From a checkpoint of a small transformer trained on Wikipedia: vocabulary 2048, LayerNorm before each block.
Each number is 50 + 15 x the weight over its row's rms, rounded and kept within 0 to 99. Layers, rows and columns count from 0. The size before them is the row's rms in percent of the matrix's.

# layer 8 MLP up, 768x192, rms 0.122, rows 738-763, columns 128-191
102:62 42 58 14 43 54 57 31 46 42 60 50 61 47 39 95 51 41 24 81 69 40 65 49 61 59 50 44 36 36 41 45 43 45 37 45 51 57 30 49 60 47 59 62 65 52 26 37 48 54 40 48 57 70 41 32 95 25 81 70 58 29 69 48
112:17 70 62 60 60 55 51 55 30 24 51 50 03 53 44 37 48 67 39 58 32 33 53 95 55 73 42 47 35 48 54 50 38 89 45 39 54 39 44 55 68 73 56 57 75 42 12 36 70 51 45 50 52 69 53 29 51 40 52 38 84 45 53 48
097:44 68 48 56 93 59 39 40 51 46 33 49 75 44 48 39 37 26 27 45 44 43 44 50 25 60 61 26 61 35 61 57 54 58 59 49 46 70 69 41 54 36 71 21 24 49 27 41 59 48 38 57 33 58 47 77 27 39 40 56 55 60 55 53
097:73 41 67 45 59 55 74 50 46 40 27 34 40 42 68 68 51 55 57 62 28 55 46 10 44 68 49 58 47 36 45 53 60 55 84 34 32 74 39 58 62 41 42 49 43 62 37 47 53 48 32 44 32 35 57 49 53 61 48 13 51 53 64 40
104:52 52 46 67 34 61 54 43 28 53 35 30 71 56 58 44 54 69 55 35 49 44 63 60 44 57 54 41 39 29 00 38 19 20 65 55 44 40 64 63 34 39 57 41 56 67 21 65 41 36 63 39 50 57 36 45 46 39 45 28 72 68 40 46
098:40 40 46 76 87 30 67 76 48 68 36 41 60 57 56 33 47 37 42 44 72 40 41 51 35 71 48 33 50 54 37 46 78 34 44 61 74 51 21 53 37 62 45 42 36 43 54 57 26 52 41 43 58 62 37 57 19 68 46 35 63 43 70 26
095:55 49 57 49 76 24 37 54 48 32 47 47 28 37 60 55 80 41 63 53 55 47 45 50 60 71 61 47 50 69 67 53 27 66 38 77 71 61 43 26 63 49 77 41 53 65 26 46 90 61 35 23 53 73 47 67 57 67 45 59 45 49 52 23
095:74 38 37 24 68 50 66 59 59 52 51 57 17 53 75 50 66 52 39 24 22 66 39 37 45 64 63 45 53 37 47 63 27 53 44 43 50 37 26 82 72 52 57 54 31 68 29 46 31 35 65 48 35 50 42 47 42 53 68 24 07 37 62 54
104:47 50 68 56 42 31 68 35 55 67 22 53 53 58 24 39 37 46 32 39 60 27 65 31 65 37 52 26 58 47 71 23 45 60 36 53 72 91 39 43 42 46 94 40 51 56 37 73 45 60 44 39 21 26 29 50 55 57 43 42 50 42 55 34
094:78 16 47 37 41 26 55 23 30 17 66 31 29 49 33 68 44 55 78 31 40 21 45 50 50 15 49 35 64 50 62 63 19 56 41 58 60 51 32 75 37 35 38 33 77 42 28 43 55 54 69 61 66 51 57 69 52 33 66 53 35 44 59 54
096:34 50 52 17 52 67 43 48 48 63 36 67 73 37 49 46 38 68 77 53 34 38 68 59 68 68 75 52 14 68 73 53 55 59 74 34 48 50 39 63 40 39 45 51 52 59 71 75 34 64 60 66 57 48 56 27 39 36 67 51 44 24 38 60
099:34 45 57 56 39 30 17 68 43 48 30 67 63 33 72 55 58 55 71 31 55 24 34 50 50 56 31 41 33 58 31 69 48 40 48 62 41 40 26 30 39 53 64 30 52 57 52 58 62 48 56 52 44 13 68 63 53 49 90 47 48 51 40 62
098:33 34 38 71 59 66 80 53 43 78 61 62 38 38 57 44 49 42 55 64 58 41 36 47 46 59 52 03 36 18 31 49 28 71 54 43 51 65 76 60 16 24 43 44 46 48 22 49 39 63 40 67 57 53 39 29 43 55 15 22 63 52 65 65
101:51 42 58 41 38 44 72 62 43 62 25 33 37 77 54 49 54 61 44 46 60 45 62 28 42 46 60 90 17 57 21 68 55 71 39 53 42 58 36 57 20 58 55 23 43 46 48 51 71 74 74 41 51 68 56 73 47 40 67 53 59 35 73 36
103:55 54 61 45 43 58 37 34 42 50 37 38 40 64 47 54 73 67 79 54 38 54 55 36 53 62 45 33 53 27 59 52 41 55 66 53 46 81 63 51 62 60 48 51 33 51 74 44 74 28 88 51 82 48 47 40 47 36 61 54 22 30 53 56
098:34 40 65 44 47 32 62 53 46 67 67 38 52 39 39 36 66 22 65 29 31 60 48 49 32 61 51 61 79 85 62 94 20 53 57 71 33 20 35 38 64 31 29 27 81 55 37 71 45 60 58 76 45 72 74 61 60 75 32 61 43 58 24 64
101:42 87 60 61 43 48 68 38 37 40 37 45 58 81 50 28 27 69 68 54 21 28 26 81 42 36 31 76 60 55 46 57 33 43 46 34 51 54 27 51 59 39 30 53 47 46 33 45 46 54 57 58 39 47 49 50 38 34 36 43 47 64 62 45
097:61 35 39 55 70 38 14 38 38 19 80 62 38 38 35 14 54 68 38 49 03 57 52 55 23 60 50 36 60 64 73 55 38 55 48 52 69 27 35 61 58 37 59 61 53 37 50 37 46 60 49 63 46 46 67 55 47 41 46 42 57 43 54 66
096:71 64 54 46 36 47 22 38 46 45 55 37 44 52 48 29 43 46 44 53 77 50 34 60 13 45 75 11 60 49 64 81 68 73 34 51 67 78 37 64 85 41 47 42 49 54 48 55 48 83 45 41 50 45 28 42 29 45 45 49 39 56 36 53
095:36 49 03 67 42 18 52 36 64 43 49 59 44 37 64 77 41 16 41 30 51 42 43 71 65 43 60 33 35 60 35 35 15 66 34 31 67 61 43 43 66 42 44 37 46 35 51 46 30 47 61 29 66 64 58 65 83 32 41 53 24 29 53 56
098:67 38 70 39 20 43 40 48 79 49 52 32 37 64 33 43 29 89 40 53 70 32 66 42 60 57 66 35 35 30 33 44 61 74 46 47 91 70 58 40 39 35 44 51 53 62 52 58 52 53 45 58 47 22 52 47 75 59 64 09 18 45 63 70
098:45 38 38 61 35 63 41 74 66 69 34 55 27 45 48 51 28 64 45 52 52 41 38 49 55 35 43 31 53 66 36 55 34 45 72 56 53 55 46 71 35 50 65 61 53 31 31 40 66 74 37 73 54 50 46 66 62 38 43 53 49 53 56 45
099:52 57 43 54 85 50 34 50 59 41 51 34 49 37 62 28 31 36 50 44 67 46 53 16 54 52 60 61 57 43 54 35 45 44 60 46 49 33 60 64 53 34 43 54 69 63 46 73 67 54 36 35 75 25 70 52 72 61 77 32 54 10 70 33
100:55 42 67 58 63 44 75 76 29 48 66 37 26 47 40 52 50 46 57 99 70 51 33 43 52 55 77 38 56 66 33 50 70 59 44 49 62 97 36 73 58 47 30 40 50 60 40 38 64 49 55 37 60 20 43 09 57 41 68 37 12 43 70 56
100:75 67 68 57 57 68 48 50 64 34 44 51 59 69 48 77 48 44 50 44 11 52 34 52 38 52 51 57 31 42 78 40 57 36 29 37 39 68 28 60 63 65 36 56 65 88 49 61 50 72 48 09 58 85 35 62 52 16 72 54 39 50 33 58
094:51 58 86 49 45 71 35 54 27 56 36 46 51 22 45 32 55 41 29 50 52 31 42 40 41 45 51 76 41 44 40 51 53 42 62 54 67 21 33 52 77 37 67 94 76 27 52 80 27 56 37 53 56 45 33 40 45 37 39 21 41 67 54 31
# layer 8 MLP down (transposed), 768x192, rms 0.0954, rows 738-762, columns 128-191
095:67 71 46 62 45 48 35 57 59 30 78 57 52 50 72 21 57 47 76 57 16 26 71 55 49 38 54 52 92 51 71 52 43 65 63 19 69 45 46 64 67 51 70 42 59 53 40 52 55 56 46 49 57 32 30 44 77 76 41 22 58 76 47 58
103:23 60 34 34 51 75 67 72 21 48 40 44 54 48 62 51 39 58 50 35 23 50 42 73 75 70 31 29 34 31 49 52 39 60 37 75 23 44 64 32 67 42 65 45 58 14 49 44 29 22 48 54 56 26 27 30 48 47 44 42 77 81 48 42
104:52 38 44 69 29 45 47 49 49 74 57 45 42 61 67 78 38 40 53 27 26 42 35 58 42 63 42 35 56 69 58 64 61 63 87 87 34 60 66 38 49 27 28 55 41 61 74 46 44 54 66 41 39 55 50 39 59 60 55 82 48 39 38 63
102:81 19 40 79 51 63 38 56 56 44 56 76 50 51 51 21 63 55 55 74 39 73 37 39 35 24 45 51 50 52 46 33 46 43 40 47 27 16 60 76 61 28 38 48 43 38 44 81 40 60 41 61 62 53 59 74 47 38 53 53 33 64 49 51
091:36 97 65 52 57 70 44 83 64 30 68 56 48 56 53 50 51 40 55 60 57 46 51 58 93 38 60 34 37 49 52 79 41 65 53 48 34 61 76 25 58 67 22 67 65 51 71 33 22 54 39 47 34 39 17 49 81 47 46 28 56 52 54 49
101:39 36 45 68 62 32 16 39 51 28 29 56 34 34 76 60 37 24 56 42 71 47 68 55 60 84 61 47 28 30 41 48 14 16 54 59 37 51 55 55 53 51 36 50 38 41 60 51 60 24 46 62 31 35 33 79 93 68 78 73 50 31 33 43
103:70 51 43 78 43 28 55 75 44 48 64 71 44 59 45 23 97 65 46 55 46 34 31 69 75 58 51 57 78 41 48 37 50 46 51 65 31 29 30 34 63 25 45 45 52 40 54 44 46 41 53 70 40 72 37 76 62 26 50 25 28 45 51 53
102:72 46 83 37 59 54 44 32 63 44 58 52 51 45 62 47 22 33 38 39 37 77 78 79 64 54 30 43 54 58 53 09 38 47 49 25 32 40 37 40 50 60 42 92 52 59 54 59 44 41 61 41 51 73 52 42 67 52 68 30 76 67 53 50
100:53 47 36 67 48 32 67 75 12 58 51 52 43 53 68 79 62 51 74 60 36 67 30 76 45 31 67 56 64 59 44 48 57 55 74 62 52 57 45 68 42 61 39 48 54 78 42 33 27 44 61 61 51 71 58 37 76 50 57 53 44 70 67 51
092:62 46 49 63 74 33 54 63 53 51 70 64 32 46 58 45 46 31 84 44 42 45 61 47 40 48 22 30 48 77 53 87 82 95 46 76 43 53 62 21 37 72 61 65 50 62 52 39 28 69 58 31 42 50 62 59 46 45 53 58 49 43 57 45
099:56 63 51 58 54 32 45 51 24 29 42 41 33 65 35 60 65 48 30 87 79 75 28 44 40 34 44 27 53 58 28 67 66 50 70 70 38 40 67 58 65 42 24 44 41 65 19 44 71 46 42 47 44 36 34 60 57 43 29 67 36 51 40 51
107:65 48 61 60 29 82 37 69 42 35 40 46 54 37 46 60 39 41 58 86 52 55 55 36 28 59 80 71 40 51 62 52 41 42 33 39 46 52 46 72 79 50 72 54 74 47 60 76 61 57 63 46 56 49 31 53 21 44 44 76 70 41 42 39
097:38 36 44 57 69 63 54 44 31 64 82 69 43 63 60 70 50 76 56 44 67 42 78 46 45 76 45 59 33 73 58 50 68 30 59 44 41 45 32 39 31 52 62 34 41 70 44 57 58 64 40 49 61 55 43 31 40 20 59 53 32 66 27 53
089:35 58 54 61 69 57 36 19 68 19 39 45 72 39 51 56 59 36 58 44 86 50 35 33 41 28 49 52 40 59 53 61 53 42 51 43 52 49 56 36 33 36 50 40 34 62 62 63 38 18 55 41 31 35 35 64 42 35 51 60 49 62 36 40
114:80 39 45 92 60 35 67 28 34 28 48 40 63 44 41 43 35 39 52 51 60 45 53 55 22 65 45 53 68 80 43 72 46 41 52 15 49 27 25 48 48 41 55 80 67 41 45 37 43 54 44 39 45 63 35 61 50 28 57 56 64 43 52 46
091:51 54 37 46 60 44 53 44 34 40 40 02 83 37 49 43 50 43 28 58 68 54 35 53 71 54 58 42 27 45 55 44 52 42 67 65 54 46 62 70 39 64 34 55 22 30 79 42 61 43 59 46 39 39 61 60 53 30 59 36 67 40 50 44
103:59 45 61 65 47 02 42 34 50 48 69 33 39 71 47 69 53 39 46 55 64 53 54 55 72 43 20 16 63 66 77 36 66 48 59 42 36 47 35 36 25 36 60 65 47 39 63 60 44 46 32 54 57 62 50 48 68 52 32 55 53 41 58 58
115:33 17 21 55 41 54 13 43 50 55 93 34 55 55 44 41 31 56 48 37 58 67 65 68 47 51 62 41 49 55 72 91 32 67 59 92 45 32 48 56 46 53 47 70 31 37 29 52 51 72 55 64 50 28 55 50 52 50 44 47 50 46 67 43
102:48 74 51 53 32 59 34 50 52 68 52 30 59 52 37 57 35 46 55 38 24 61 52 32 45 56 44 48 40 39 78 74 85 72 37 40 49 58 76 41 59 49 46 32 43 43 55 48 60 66 26 44 69 15 64 45 54 74 51 50 46 36 31 33
089:33 64 74 39 58 70 36 47 44 65 58 59 37 59 35 51 40 60 70 66 42 34 61 55 40 38 42 62 36 68 48 46 68 76 63 48 29 55 42 57 43 70 43 47 73 62 71 28 82 56 32 62 51 21 67 64 47 50 66 69 45 69 68 33
107:31 51 25 63 44 75 63 42 49 36 61 32 50 25 65 73 65 40 50 44 70 81 49 50 60 46 36 56 59 48 57 26 44 27 74 42 18 43 51 46 55 44 48 52 84 15 30 49 53 55 36 51 70 85 62 53 45 37 33 52 21 60 63 34
095:56 63 47 62 53 36 59 52 41 60 69 56 29 52 52 79 73 63 29 66 56 85 51 56 63 46 26 43 77 57 34 59 41 40 56 69 41 20 63 56 62 51 80 52 33 39 74 53 59 44 49 43 38 61 59 46 20 55 68 57 66 56 57 69
094:47 65 40 69 48 46 54 26 31 58 82 17 52 96 91 81 63 40 56 36 56 67 41 40 50 42 18 56 52 51 57 51 45 54 44 23 38 49 45 42 67 29 58 63 57 38 45 61 35 39 37 47 51 55 50 70 59 67 80 70 49 49 78 43
086:55 57 43 66 44 52 74 07 44 49 42 37 31 59 37 65 39 30 09 63 55 38 43 37 37 31 57 73 57 58 85 50 67 27 37 63 42 49 52 50 42 61 39 47 60 38 60 38 42 32 71 35 67 41 31 67 37 62 39 64 68 56 45 22
114:56 38 46 37 48 59 53 55 53 39 30 17 46 20 76 48 61 43 45 42 53 50 93 40 53 56 58 35 79 50 72 54 42 53 24 81 32 25 80 41 80 41 42 63 63 54 36 44 49 45 45 71 38 85 68 83 32 58 37 48 47 40 51 60